Each number is 128 + 24 x the weight over the matrix's rms, rounded and kept within 0 to 255. Layers, rows and columns count from 0. Numbers have three digits each.

# k: layer 3 attention key, 96x96, rms 0.133, rows 14-78, columns 48-95
# q: layer 3 attention query, 96x96, rms 0.129, rows 15-78, columns 48-95
# v: layer 3 attention value, 96x96, rms 0.161, rows 0-63, columns 48-95
# o: layer 3 attention output (transposed), 96x96, rms 0.31, rows 0-63, columns 48-95
k14:145147092111191134076141151063176114140136135141113090126178143141121147146137108159159125124104131064143120135095099124069128077123129105181148
q15:136197036151143144116165073080166115104104121151157150141107121086110154143190127127150086127180151144167105120129167157164068155181139155089110
k15:122113096132175137121133108136110114068122120130113057143109110142095154150130087145121108144120134103106068118091144093164126164155079081154155
q16:119121135137117097121119110118123116135158118142141139117128134150136126139148113135133121111127128141144136091115127146132139127154099114133112
k16:118135150110138143131122134153104133131127122119140132120153124117124112138162146109137159131135153139135158140092136126134132128109159128115114
q17:104146098138136140107137131099116129112099119115135117133148124110097120135134134182118137174099168104114114118149145125096129121120133119113091
k17:089128144114094115152113187156110113136146105126154125120135123120135126152133116127120149152151138122121161145096116137148152137131125115146087
q18:162140123131108121138148131118128116106129135092118144101131130135145135115150111127152121147152085151108143115093163157141115133123116108136137
k18:144121120154127124146097111128129132122135150130105125114142159135148128119097146121137122107107138101151129103126119136128128141123110113140137
q19:127168086167085125126134106130128097121144119133118104138103168132157112130169169159153137164160098147139104166136129101138109132131143154087128
k19:095136118123158117131119156106121167144144146128100115087181131099151146138155103130121128106131125104115132118141094174118148139124137115110120
q20:109136186127117100098098108196164127118188122171126171125134132130137098100116119092083148107096116068114116126081100146159104139112121089128098
k20:170126162160122125143110120126149163099144155122120125121084114137115125117070129180117125101158116152109097126129138117138084103115091145130119
q21:146151144121167146116119162141122111175141123104118145122148099155127119117107117139108136085132130117118150112109131163137116118113090093105146
k21:173135092130087145131160121107135146088097141115119118128069127163121138168104116129128144128120146129146137133088181116098135131120113142121119
q22:118124221133142113153108120155174115094174127102163169151104080160125093110123081126048155072095131094129106115091115096146149162130126097129135
k22:127137169114130131130124067109165079098159108161144130160137126108110137116114150166134125114108115107135107113105178128106118173139102123138131
q23:128161125113180115114085080124108136106141167098167139134118105106094144073146129151132108135166139115124111145076128148141057169164090110081164
k23:165153161141158153118140111129137141122175106150137162164063117139067160124135116175108155104117150092089114095104181061132137121124103111168100
q24:113095173135143067112145121090087106119155156164119186100125146115109087148085136125147129070138131149124142027070159103155106134144175163074098
k24:107101161145069142136121090105128106129086154111164109104101111154154130127106126138090160144125046159115111157154165135165129133122134131140159
q25:160123115146160101121158138112112138160143107122136128155113155113118145164113110127158122150120136123135135119143118080100137153110171126088166
k25:091128126093185111104131126137097154143120124103105113114154116102135116117129166097173140128087114118154210089120118094162133140143146104126137
q26:139124111148143139141121132132129119118108099136122098155127145128120131149188124196148083094144126129151080156111096147096108067113184133147111
k26:147155098121132126147126164137137162101108122152108125150105091146124111117145128156110151144131156099128122093124151141121136186141104109119132
q27:150139133106115124094102203138124138137132109148138135080104157160137063141152123110113101121086159107095146138086146116161137065129128147148133
k27:074121108107075135160122121077086140156136142129137149107137132161170127116127107133169163129126139173093112142090140138097094166106150132167134
q28:141173171118148148159115111101159118114153106123131105185139127151086099155122141154149120085138126108178093092106115135190094157096080164119111
k28:149119124105149135150079159193088104149166155146104138135117108185127159108113135129141114139133125110137157137136127124150131149117116111127135
q29:160073143134134161121124130102157110106132127165146158145137126135089114109093148155140121134129139117084099091140105142137139149110132159145138
k29:159132150110123171098173082146119167152090119143122123179134134118148106189140109138115158117139100100087089091098165106119134150117169121140145
q30:165120136131108162101104127153129161138139183141140104113127128129152106144142201152155134097118148120099170112094104150142113097130130145139142
k30:138098061131092166118128150151120105106146141161134138075164139131102133121120131139145125080140110143146177096129112132084127123088147136132147
q31:121117165140113172134109116122104138137117111128129116109100124111107116175151166122113149103134177114121112161115146156149140146116167111157106
k31:076140154130149096130155173136142142164117147083122126108157098117121166135121095124115135120123125181081122209158066161102158115100115129097140
v0:118144105139168131122130138152131098125115152134172173143126093144160123159133122115106160134137160129133139136122088140131093104125135127141141
o0:112108134126084101120163111111125126127118154125078099091141116134129109154143118109093146086155102131121167136096126152111179117150095079150115
v1:127107148139117131138084135137095113129145085099099122129160135114096193128197110143088081136103120121134130154160156089114115123128158138107102
o1:120138086119140109142114124104152155120144115162158125135116113142142100090100114113092176107116104130121112148108097162127119125134126123142164
v2:116081131140120135106094122115120140087138143177133168142108136137109094106129120136122119097120143124148157097165130154134114145143113073145100
o2:140111188104155102165139143111135100105125128075131145123125124116119145112082149119138084142134091101147085154140161160099182136099140127112135
v3:152118125138120128118153122109098140110125177119135098132129083144125144083149118141079129166196101137154103150117094136159137129163130120142174
o3:081155133098116156111151168127134134184143125098132093160143124146158108117146105137137170175184106148125130110132146126175132148094052116103099
v4:130140141098134165122125120113152129103135081151141137107119149115094118146116118134124168095121155139099127117141115170170116129126125144132077
o4:090122106106133093153098107161137101144096161121127167190057097119113147172125157129126143109126121086113167093128158093119123163146107114177081
v5:073116113113095149163128150120136100138124067126128162161154144129125122100115087099134127112119107108121137118149139126121091148086087147157117
o5:163135094167119130124094110087068101177118090107127139156135146101127143133164125130108152087113143117128112126117153140146097119158152111196156
v6:142102150153140083145146128133131160077120105139113084169110119114112130132161168138111101107104121106121121127158114144147086105111135126131147
o6:147127163141108132107122125132157120161102156124159138124119125116106072127090082104132118123104117119093154081131139137141101126125082158071110
v7:109123089138148125117111091126132131139153134133099090142151159110081136126108097143130131146141140128088137151153157071108081120116106149167138
o7:149110130143171132153114144110108122174132068151089129082097099148116140116134144148117115085111144090121155154143121147086172115130131106120155
v8:166113178118114140139157134095133121143119115082135124117128139115153107135109143140095166112182120073149166148129128152102125147053151125131102
o8:108104093117145114116139130142124114104109153132090134144094119074144121141128102120117123135119126131117127118078104151121104101153158109130101
v9:146171138135093179096112130144148110132119167148115185119130108122117132119096107135127114101148105148130126117111117142120160112159130136179120
o9:149126106151124138151130114163124129101135121121166122146114134165169127167136128157124142090102061114133147155183144094150130091125103126133153
v10:162130117116115102128105127111172128113120074132143177137110125112113065088120133136113142136103136124127138115111129100150147136105110145105106
o10:125138098113120179129126112147133100106121161150140124146111109140145133102125110126123137109136154081115138149104117104094130134119139159124113
v11:092149118135094110123129133138119104110133115107102135132099132104098105132152154118131110132145119150107081127129163168171132138100140149160104
o11:146124175152155141132108101123168126140117120135134123106154143112135135139159063132086095088129121124078163090087099112166151142098131133103116
v12:122128169098121114124134138127145121127103144134155149133143135157156125082147096123129144145117109156158146078167144136144094090139104143126128
o12:144133079091159130143176140110150104156144104099166135116160098110167156131121170121133143168086136119141090138085125117093150148123125103135136
v13:146096167136121116174099138104089160118136138128150159099121146117143145154184126129150093143116144128157111136106160157107119122119123128141114
o13:155097131121125148147118132075104122154104107162122145163100126133121124122150132116142144129136157165127130148137098109136089147101128121123119
v14:136153120097174179168126134093106149074145134116111113122163149112140152128143198084122079115154145142100131158102141138150135135131123150143138
o14:126125133102122157124091083151096158148097097133145120092096122188086121139143089125161099149153111112125162076129119122130106120095154158095151
v15:126137133160154146091087126111114113158148118142162133132143122168128150123151122091071116131121112112091104158125121137159098128131103122136137
o15:117129134139129122116136095116156132144078154086129102116121132085119152153125141157092127165134140160135129167100120164130128152170106145119134
v16:135136135125101092131143116121135149115124106187135095138153107113121131153131133139139140124084156130129109142116134115190109136153128131077104
o16:139139109105163119118131145154089133113133132160115139129123123130132155114124177138126126161183145111148124075147133150113133129139146138096116
v17:125137143140149121140144161140143120139147164090131107150164129103142112137145119122101107107119124133110147100108146097116093095137132111111149
o17:093168129134103101122111113124096133063138102167145076146154165165117152121150105149141135102104171144133121133099143115151150088141170142130120
v18:102104127111122131105081155128117151133130095132124126094124119113114135129118130127102128112140101122146117128150158112106123124183160126105142
o18:110100138151101119151111103119090157121089131133119151137143150157101116174135149148108133150108177150118117122144148156140103170082113174128119
v19:121125137087126119131121127127144125093164156087182117114103132122118154167124089148134103128132125145134149156148125137149119135135146140111142
o19:146148119121173120125134130150082133130143125195102151099139133119138110122120151105145142050142155101106114133120130115132122130102144148173114
v20:134157092119143114135141109151124169142148174129135087120098104141121114150106122127086089127120100114140142104095101113100102123104107129144093
o20:154101154158108139121124152121112111129129151122152118101140136076146115137140123106141096118086146090120093118127170073137153177094107124152172
v21:164128152138105140138099138159140178128142122146155160144135140117109165114150140140123084153139103139150122132152108163141083171136178116111114
o21:112115124122132114129120117130134122110111134125096131155113118135126117133149141133159130148147125126098102137121111100115159126118086130083120
v22:146132128109123160138096092153154124112146138115114118125108121141114112155126151160115170119135148125152146139127120148149139106088131116143135
o22:107080101156120122105160101112144140131092140099131158113098153117165125123145110118115145122137115116111141126150111106125151129100131149196152
v23:137101115149114119104127121130102148130119122150130122148148135129091173108136110118112106121099146140141143080137163126158139139069143128139137
o23:150118113106136130162104140126128161138107115138148135080111171143141098110149124160125158068149153073082178095109133122133094146159097141132136
v24:185142132121125137108151110154108118122106140167146121110137164165154143153098110157128133138131129137109151111127147155119150162129133124151121
o24:119091151120114121109123144128116079088163091110088125165141132143101086083128139139137102102104100161115087116153131141116104074132111116142126
v25:095130157157129142117105107109108130113132152185132192123125095107127168107108123087123120103085094136133091139158152123152105108097136141157141
o25:104128097142093131121133093108133092151108129107163096142159124126133124140129111143091129123151108110114157134148107112132132169156134125144127
v26:133130081133134182116145140159123117130105131145104147127080085132138137115128145146125116158116158134167153125119140153105137122124158156135133
o26:136120155179144103120138072136117138125103051125092162139134132141144153105123145128127123160179105144150099102145121108118156096166143142107128
v27:112124147126162134126142114144134128094114096158140150121108141101138136137102125112131107121143127137119177142136139139115137146158119172183117
o27:152142152160151124115138157121163114150138131101137120136141092135119175081114123135124077127127061127131091144136085110112133117148166119115133
v28:140152208130121138110120131123127125151164153119086140140151116120146121142143132162111154088097114093151148097148145130143147104122147116127092
o28:132134106197126128115150094177143181080108130105140090127128111106136137128151160134106136118093140114115163138151094099133129130139146104120115
v29:148098100155115128113162089106086144134103137135140111114138132155131129130134160135126118101141121145103099183135149153127114144093119129153126
o29:104172127105099103104118156154111148152182131113112162102133136129115104123118134125121117147128130135105136108150097187165115116153127143093125
v30:124108146131149119111113146110133135104139107184126132156161126099103127105116132113121123104127163092101124107131127106145117108135126164158084
o30:145108180150157123152051114140186115165099131103146123148111147151115144140124149096096137122104118143145088110141145143150115144101162137162076
v31:134129142145159148151120127151119119157095119142138122168107146144153091128135131115105123131171109135087158155134152119135131060140156146139136
o31:186165110100072069147114142095121146155138113171170147182132181143109185112122154101113145124140130111125141173073149112127169124161087075119114
q32:169135109121139128128117151147120154126095124115098137092158143131139152116098082124111115113153123156136113131141130144162120148119127106144159
k32:086173171123114128169160126107133106118157152144107152170148112119123100102103115142137174110153160113140122148090159137150124120109148142113132
q33:166119138117114099114129119126151122118145149117077133115143135147122113111078098091120133116151093169115134150088137147165069119126112151126153
k33:131183140132145159177129120094112090140187143124138114196116158135116129100122172146120136126151168112155125118104150152157104162139112096139130
q34:137118091119138116094126142158144158130102100154103088139182149129121162113101111136142109104123096145115142111169110119109169143127152132102158
k34:154136103098139135139122142125093108130120153114133132114144147139148131138127145145125131164138110144137149140176120148098166163117155105115154
q35:193115174126152093060128129162141124131171131107064150097153103135126133088124108126145112073121081151121129097096137162125094110090160141087120
k35:101178150135131120137137095138141121105155123137169102144125152084122099159141154120137136121159158090153128148097132181133128134122144147129123
q36:091131162121140112132154087118117113107126173122175137133095101116127121126130118130119190048106143094173178082103101124119100169155089111151140
k36:116156129145139118142125112103125087119131121123102142118084170131125196057128100180108104095166156085065083087085192078110121126138106113142109
q37:109155159079173114126142149157125100117181132106124149110120125143149105162128177118134152114086181133106102102119151101148096153133147116113136
k37:113132133134155137150137130141126097153150105144157118122159132090110142111123123158159130134154112133113104085094141119155111126117081119142149
q38:113116127111096127116111137159088106152136122104132112097111100166147089101106172081136116116148185090120159137089150146110135170153117097113145
k38:107153145128117141126131081121139153142099162160153113122104145128119165129093095145155124091158140088160105121071169106133154141112112125116128
q39:091159153125124104103104131087109157142142123107166130130079106122145111157088154160134124082128142109171117117113193135175095168117107082112145
k39:146168135149139158161100089141122084121111125076171119164030141121117152137103148130169149089179150065106127107105158098112095124131134133120175
q40:113129135116115129138164168131169158114089121115128147124104139119153107126143108122123135116143126093130149111107123120112134124118105138118160
k40:112187165126114152138107161099117147149117131116116132159063139156144133090097120122163176152201173111137096136120109163130190175134120098132112
q41:113178113119080142106140120095149116153107168104149137125135135135125127159166139141123135123132154138194122168132123123117124132149109126132101
k41:130137155150149094112105104125105132163101167109108097127127134178136110117184150114145143086132133160132182119137170107139132081106136109102146
q42:126149086124114134093095103098141155114113154163093137155115139117128112117113134141100093111147146144141138155125092112160142077120148160107119
k42:127136177138126142164146146151113139157150117130144143106150125104119137115110158129141099144140107130144096168168165161150113136187127127103114
q43:123164108106102115177149087162132118179097124133116107166124137130110133105120113103104110133122100152126122078093125102139056140101123106104136
k43:097097130125151060103126131093149075159122107167131143111099136130105145181069095151090126112143135151131072138129117049125143141147136151120111
q44:125102115140129130123140166185127111144116134144099145105110141114146153125125136128131147148138137143090115138112149100057128108128164125080152
k44:119176142090120145145151099104143150157134137129141162109100151178119087139118146142162148140192173145129159163170101143100135124147163165107149
q45:142136128109111141121130118126138133080133132094129149133141114174163109160135108151125115114088139139162156114112128118130129126088117120134143
k45:098160133110113132153082105121099121116116122169123120088131167156152085109125107125138157137143146093052122150099113133167118163154148158122126
q46:088114164150117097181150106091147136168146100117120120121130122132127090158099120166166142146126129149118103168139105112132114147133112103140112
k46:135133167158118157124107166146143114121116141112124153160121126110102133134160122141136148127129082152112120164131149171096131121142100119094127
q47:134123100133152115135128139110129126077111165155170129096135114097129060133118136108145126132138160136163101168147142135127146158123127134135092
k47:109143149128080115121121157137136096126126116115150113138150146113102136178139115125142077139172123128107171127148122157197099141116092164116124
q48:116115105115122151146106142120115153147107113133180096119117159134134143128146099138121155156115108135109131147162100132131184085156159132112126
k48:131125122098126129108106141152097119131098118145142156099127125137153130127153169175157097134132126128141150146121129110124171116138163138118165
q49:159114092138127136140118154152133164141092104151103112117171156159134163101120128111134104125164096150105101136178120147140138119158133122109176
k49:110114140117123133120146118123122123139148144140118117146134106138117098140126112138126119146147122119137141158122133161125123133105123091130124
q50:099153121135118123137126158079148125115110144131153125097105123099103114149132083142134158126122148105118138148118123148150191071145129134144072
k50:139085132150129134109105110117115180156110102146114092131138106132151142155105103130114087163093093097118126109166108128106147113138132162143109
q51:194090025132134134158129133113111171100088119122063117122099157148120122085148101134132084161167106133111122118161145125142108118139116160111109
k51:119062123116099130102114152135145146091078140143134091091136127160161109141150070119138137155139065145094108145181091127131124096117171120133144
q52:120107197135159126111102126153140147113178092131113135106141114148117090119102139134085128098091128153131156132142150103108099148111137139081136
k52:121126091128137094179087131155105152116150139101121130108118126141141158106174119108131131131135141129129122151131159136120114150119111099169139
q53:137121133151179120100141103182171115096132123119084134146142125121105134128129099098110089126109082168142111151129123128160182119129146176153088
k53:120116099111117126081141123143121101139160128187162123114162130101134109170127152154107106159083113140144146150163081133107136101108130164129123
q54:141113141123150129079114131157139111107164117157123116133111121130113118132132110125131110113107128112099115162109140132156127090098122183132129
k54:105145107131128122120138144163171111131167133148129126112149124104151119182132134122088096155135106127135088159137104141134125112123126155146080
q55:107134148168153140122131148139167124133121103090128111132163135141138118126143079141125155111122116106133137104149072142136169141077115120133105
k55:118151094119112126100144141123155104124121179119079187131167102100083153116088090100080131109131112114115129177115093128120125116149133126074125
q56:125154145112146131119134127111115132149147087132134111133093124158155144094110131113161172142141159139122175136094123148123127176117120171096165
k56:117145152146086167129151072119113128152162118154112132157188123158093138140118146107102109075074162151116074085112163109159147104108092113113089
q57:128090121147148152149117133113090118114110120113135130129114107137124183113112093111142172159128119131123147135172160097105127120115128141127160
k57:127102090088153132109101145128153146095092116129175182171093122145119143129128136069100172126128137119106135194111124154116159148106136115146074
q58:127144115104092174117134124149107166080088128152158123164155156120136096054123145125144111136081149106130149133123162122123123111151157148145123
k58:178134165106067141135119119093160108142131183156104120095147167196133137148142138118113155101152106128141113116100133137143166087122130115137110
q59:144159145113117155153131150102131161144141119138126141179150166134128114118154153160140133121181160097171106105153146175146150115113099111113107
k59:140124156144144163149106119123139144109073136145126116104124148123124149137115108159094153147126105114109122145133108100155125135118127136069134
q60:141112111109149118161150046117110102136134112127150135125169178141104161120109106136125133139119126127100096087157146160166099138128145136115152
k60:156126126136110135137131152119085149108130097119123134158131140107101164120134145120110141108131093105143135112085110156140109146169141125098157
q61:085087144169151128130135111095138084172144116097096115102129055145112192129106093082163116169102131151113131136128110150100154144091140126144157
k61:131156119106171079134126135130138164159159127083101117124127117137137101138146150090108093074133142133153167118126118110087117143128115120065117
q62:156099127176077138156128092103157149114058109123155129110139097114133171138110127137112172139135075133145130109133145132136126100092115142125126
k62:129103086146171115157135116141140161119133137085104081120162128133126141116149137112162110117105144162120126151121142154130165120127160118135107
q63:101174164139162110136162106156132105136179120157132129156148112112145137137146183105126124115127141147130091109123118114109052157104165118116121
k63:160149131130063121123128133129151132126123139102112114126124138136111131125135122110136105114122116177097080148151127115124122124115155170122135
v32:153113114117156138136103123159115154153110140118100141132092109117148137182118095135173128107145066112162098090112093128124161131165091107139177
o32:100134147137142088119121183186120126128138144057146143171095118139135081140096118111134097140144150098130128125133111124098111105106141101104128
v33:162114113074161153082102136075123134148108133078131120112050067158104101127092092096103146109087137126152154160104149140165119170153118130154143
o33:159107137098103112118104099108217172124130159114160190115097120118143138152104077046136110148124157172140114097113127141127137141112139160165180
v34:112139084166090051124119087097141157111120136118115149150128164118117129126088155158172133087091123197134075171142147099123150145104083149131118
o34:106130136168110147110119129155121147097125134151151134105147133135121153126122170152148155117104130126105133144078106094194182136135199144148107
v35:139135114127136105105171158098111149100099171154097129144128124131136143150164129144123132121152143130159132108058133113127117113107136132153135
o35:163142172129086128110141090108111129146189123100094116110156120096135114095093159088109137093106125093103114147171133097106139079148122127144122
v36:159130122153129115133144132116080192113140155147121120159135156133138146086086157143090199109124136152131170134107097140188153164103151130102129
o36:140096134076128153114132133166114166126092114121109140121148159125112095089087180129062176152123142125093141114147163154130126103151142156164151
v37:108106142096162118180117120104145129150140107157091148158138143163137110106132156166128114073149090063135140155154166120117125095122078129147098
o37:196126154104156159121105137116165123115109145117152144116113128137139141120117189156171123157101122151152114119085114151137155093097119125138110
v38:132151114147174075115150145144103136120164162151101095126099153104092165146117140120140134104105093126177134083162181113158131128111165097162132
o38:131136141105127118105136160172161067118131135113137145137101132130101148138173134128112109130140126129123111123135143154093123084144142161119154
v39:086073079135088181129090123083153145086153134100128089138141134152152169094115180122168122125077096173129087096138144133135152147168150134136139
o39:143141153136146118114173152133145135111070105117130130081174149124140174094137127143129151103161133107101072164100090174121112166109173092128158
v40:142169126129117164153154131139162108109176097124127129139148138124112135102150120095102127113132109131129120118124112130127110081092138151123115
o40:108069159135106129112124103164100121124126147149116087133151127102153151123155117157145159097110084138120121151137110120130107116131132162121131
v41:086149124090092139135136112135111109134113142107132147149134139087119149139121119103096179137089134174107106152144124127139137121137161126078099
o41:113171130137090106138149099126141140103163151122119141139161127100123085140099103138138133111130096127153151088095101096091127107116090108117113
v42:082146054152142126196143118142119140118155128151132142149153151189148122088191124118114150138169122106079094084159044115186112149124081114128159
o42:109117166131122088102123136140094126156073156144099066109145144120128110107124120128133136113116105116111157082088152115104052086118158173094150
v43:100147182144132128161121137134119135124137162129161106116084170129142079114077147170109130153131136111111126201126160145117079141121155126180127
o43:197123117109120154139078081086137151153123115136119097100087119154089157110131133146133137125121109159078157128119144154143135123086058105148150
v44:096152146112070118101125134113117092105162145081105090148151140161132183145152053144153121106143141120134127106129126139106109134093114153137108
o44:156135163134144145155136124145111117110174088127115104152138169146147151142148060087126125132093093126124185087157113127147097094143188103158094
v45:161108090169082114101126165131124136203123119107127058157113108097141102121131155139164145145109102114130125137081139140154128103082105103154141
o45:101128127142122144118165129138107120180143108121132154166130121101090131132155107139125154120198093147136136152153162123144122084111180106134131
v46:059155132118106176114109137133120098137154123133098102146152122120166098135129160139149152141091082172127149118115130103132115133161177186114171
o46:103108157144070161174099148126169177112087090141129126115146190127111102108129096108102157106132153085161106162153157118143154123100140133092156
v47:063149131121101145132125174142182105132159184158165148164098103110106185094129084047137112152112145153102090144131102132131112161161095158138100
o47:093154090142091123125111089073171114095149166142147159142160119100135137086135079141087110133146115128187148084141134105115089124116082111107156
v48:146113132142190141128179124102128109112201091160078101157182128143154133137149193126128137071089090109138137091181124118155086143121130131137128
o48:138103083146141114103140111159121145116093122150134117164126136108119097141112145172130160057116123118136126109082149128157171058110127147125174
v49:153155134125131121157111158140163125122108148079133123162109092121134184099111146125121157130101124114112108148125184118161122110124153111144125
o49:120123096118107135117159122111088120134138109133142114129148153107150114147112167122109117142114146133090122151090152122104130133121112117110153
v50:107089083148095110128151121149137118143107112124143095158140151114123149115184166099116122143152126061124136098091118146133093197145121078122149
o50:122133098096105068168144128119121106161156203128136110102094122097107142180158115140140117111182129106103130134085098141113101121149110151108107
v51:147170106158124133147109111126147116106129144153155170129100059103150155137128132123158151143133152119135082091161144157117176144179091174156167
o51:120122086135089116106113090126136156132088113123104096098148101155142163124114108120141135164163098169167152130128129099114140093084143133099189
v52:126135132136094166122070088045122132120145110161087107103134120124105159080117097112168084099168120108160130135142189097117146118157135095177109
o52:147164086104078114125103170116131085081148121129097104114132094119161181137191172130140098175141155163110095168136104158129109137125146120168136
v53:156114174114154196141085106095155156143099116158072104145127134086099085129129102142104125087156102125155119145106128152135116099113080112141112
o53:150101137120126146134151153142150096146145094104122150169133095146149118132107131108099196108136147163119136126149092148154136174117084122101097
v54:109104166134124149102064103103110136135119110129075147178147166101177153164096154129132147119150129170151059131100137118122138147147156148106136
o54:094138108150121164114134151120156137142129164096099123137154133094124133147110104145098151131101147109157157122144107129183146146123112103146114
v55:107130164113160171146127148131150135126141122122074119111119118154160134099121129135149097130078095131081119114092131167161134187140149129130114
o55:091095110120164077158173095107124122144147096124110160122121135120121150108167149112157155114140154143115134108175097096090121153111108158136124
v56:109188110087101089157128135085131116138139148126064060111133107132126112111148149122144091120123114145132120125170119115105120146153097109106130
o56:122144107143140109124138159126130158135170111161165171142144124096132138097132129187117112158134099108105109109133108144148124152181101114134174
v57:160137096132179156136113122133145108114135141122132118124123140121124120108104140135145123100152134159136070079109098056141181159148139166148146
o57:076156148155127104084123129138125113122153132139118155065135093113125108120133102105124120140141174130094070129137082120149133102113184166169195
v58:100121168120133127147088109143117144099156161183087144121107096127111146148148120084142120106177084144119095165172146094103068154115138176164102
o58:164095144166105101094118099145085109077056124158121149118136139166118104108099097136078124125178131130090095138145101144149127110110109093135138
v59:100130118103116115133194120132185119152159152111145143116123104054101155122106128126068189144138137131107153134125161124106148144078107142144146
o59:111147114114164132094132096134116129094107159133111155124095145145088124136104103115119116115110105129131112108156138113141123116139137132119088
v60:137076141135110119143112150135084153139113118147106186127090159076125103117112134121104163181168102133118159178127089111102137142138109132159095
o60:105173093126144140106095084106127125080083098104156156135124148131121169158079128133145105139129168122157130112106154169151123142154136135165098
v61:140135141111170113088086113095148132106148141098089094122101102167157127132137118182141114110103138172065131127163112160130140125152143121129142
o61:098112161108134154131096089153143141145132112135137075126110133170136125177098167122120110111132110112094103135114098125115193152116152153169132
v62:119100130124181107147128135130098118090097114110159154113177119114128090138089133112115178121160127138130132148142101137152124074168155119091133
o62:131123134120108144106155172126133170143102087129114113130175152111173128105141108104112133142082152112121174175114156168163147140108142109130143
v63:086103127097083085180139182123191107105078129165128132151181121140122086099136128107130141108111120125119180060154130121130139114131096134073120
o63:147127124146150104121106126126119115146097110135160082141118131114104114085141154180145167124106127141096129061117109137129062149174121169120134
q64:150129149150133115128093094165086120122120158084110131136132124116125124143153157114108114152133125126148139103133118091129090115146137132136111
k64:112119132149121159122127119123190106138129137169080080123183119109117156124095090097129154106132104122107096106114108146133168105083143142111083
q65:145135079127124117162093121097124170099057133141150100155147160158144169151100078131136119131104128162127094128162123137128219074135129123141126
k65:141096058144143123127118120101145128107147128138135103149170123129148162126129099101092114155073123130122128102146131146138179118136130120157101
q66:192134086143151107134116128154138130118098130131119123140155176160108123129132071130148109141134113134146097098156103180161177082151144119144135
k66:136110064127140133136128147110148086100141140170153110120169128107086165155142071105115077155118133098098123113143133151137167080122147150148109
q67:075145183104106115139108113140132127099142107114149110149098147092142093129104146167165145146107136112148149111090107104111067143093137097146170
k67:085150171100095112151146117145119141125109120117097125171124149132154088118137181122153144113146165152129148116113157091137076179143128100114133
q68:126136161102133094129147123151108097137156089150131133130156140143117107120097128147104134147143109098138136124157132096103098109134108135116144
k68:146088142090104108158092145131131122102122116099125165165123133159137118121132135120126147141099133156130165167154159100119115156118104114115132
q69:102159166144115129143113108151140121132126113094145163106133145113073149111152104109127122108091174131138128105120128115117137083153143102121135
k69:128117121178158101141115064133136125126149112134118106122110149156157128132090158113144144094127142110168108090099123129120152129140127135117141
q70:084130143167132102144112116115119147099099116128111122172087106092130161115073135113166111113118156094138131127096119098102112163131102109121102
k70:118146158131123088093123110117094140112146120088106093155081139127123133115105128128179145112133111149115128094085157136108113156122134134102100
q71:150135123138159130138130106140139123123137136158142123150157150107124119141143128137125125146130100135126117176144167138116151097130098138107126
k71:173101084122120170168104150108161089128132111158128096126128102104153139144119114115084152115131112108132118148131110115137162108121163150133161
q72:143114088109123136125129170149152126118122154146146137113143123122139106182119155128108095150139117128139102146127084113135154093108136148142114
k72:132088120100158118101099160152101132115096136119143128110150165104135095102170122132102168145119096122152135149145110104143131142101145135145083
q73:077123148117148102143131144087106143155094136106126095157131143136166108167112152116160130112147128100138138134124115140135153134141135117130113
k73:156120143149115118144138117110098126114127088100157146135079122142130135119117126105139165156105152132137154115070118139152126152130131151098105
q74:120092110124131137167131129099119132161136148120132100144114122162128070143186131109134105120136126094122120156124091151159115143106085093121072
k74:135094136141118146147118104133123173107121115127170131139092113142114108090119125106112125123149134133158170109078133126146138131134169123157169
q75:140112097128118096150103136100118110098130154114129117152127119162126125121106132141118144138133100140113153105117142090071146109141099093112138
k75:136121134103102144108138116096136116127151120124109165122115120120131163129097090134132116078134108132128116143135101137201133102116131145120120
q76:102137121140122121110114094107129112120116138156102122168147118113131124148149118130104136088117094116116145137110085126154147163148120128127131
k76:101154131138137113141145174142149103120134130139170099136129115185141094147113151101153126142109111091143150075099157107098143130121151144136176
q77:141133154140124118102102119142075153155140114109124135094112137150117147121152149135110133115176136111119116155154110094130128106141114125121128
k77:142134123158114134122139109124144138141146148090140137121124146135123124119108119135119106095137133157106137110102127099118123159127179117136127
q78:132175188154099141141148157133144164118178105119107129158132115149096161109115146088105136150164118165136132108157124105142142110140165145113138
k78:131111118117123125144117116152168109131162118123129145155145132120148068154097154117101121159113122122118118152148144116174143126126121106148117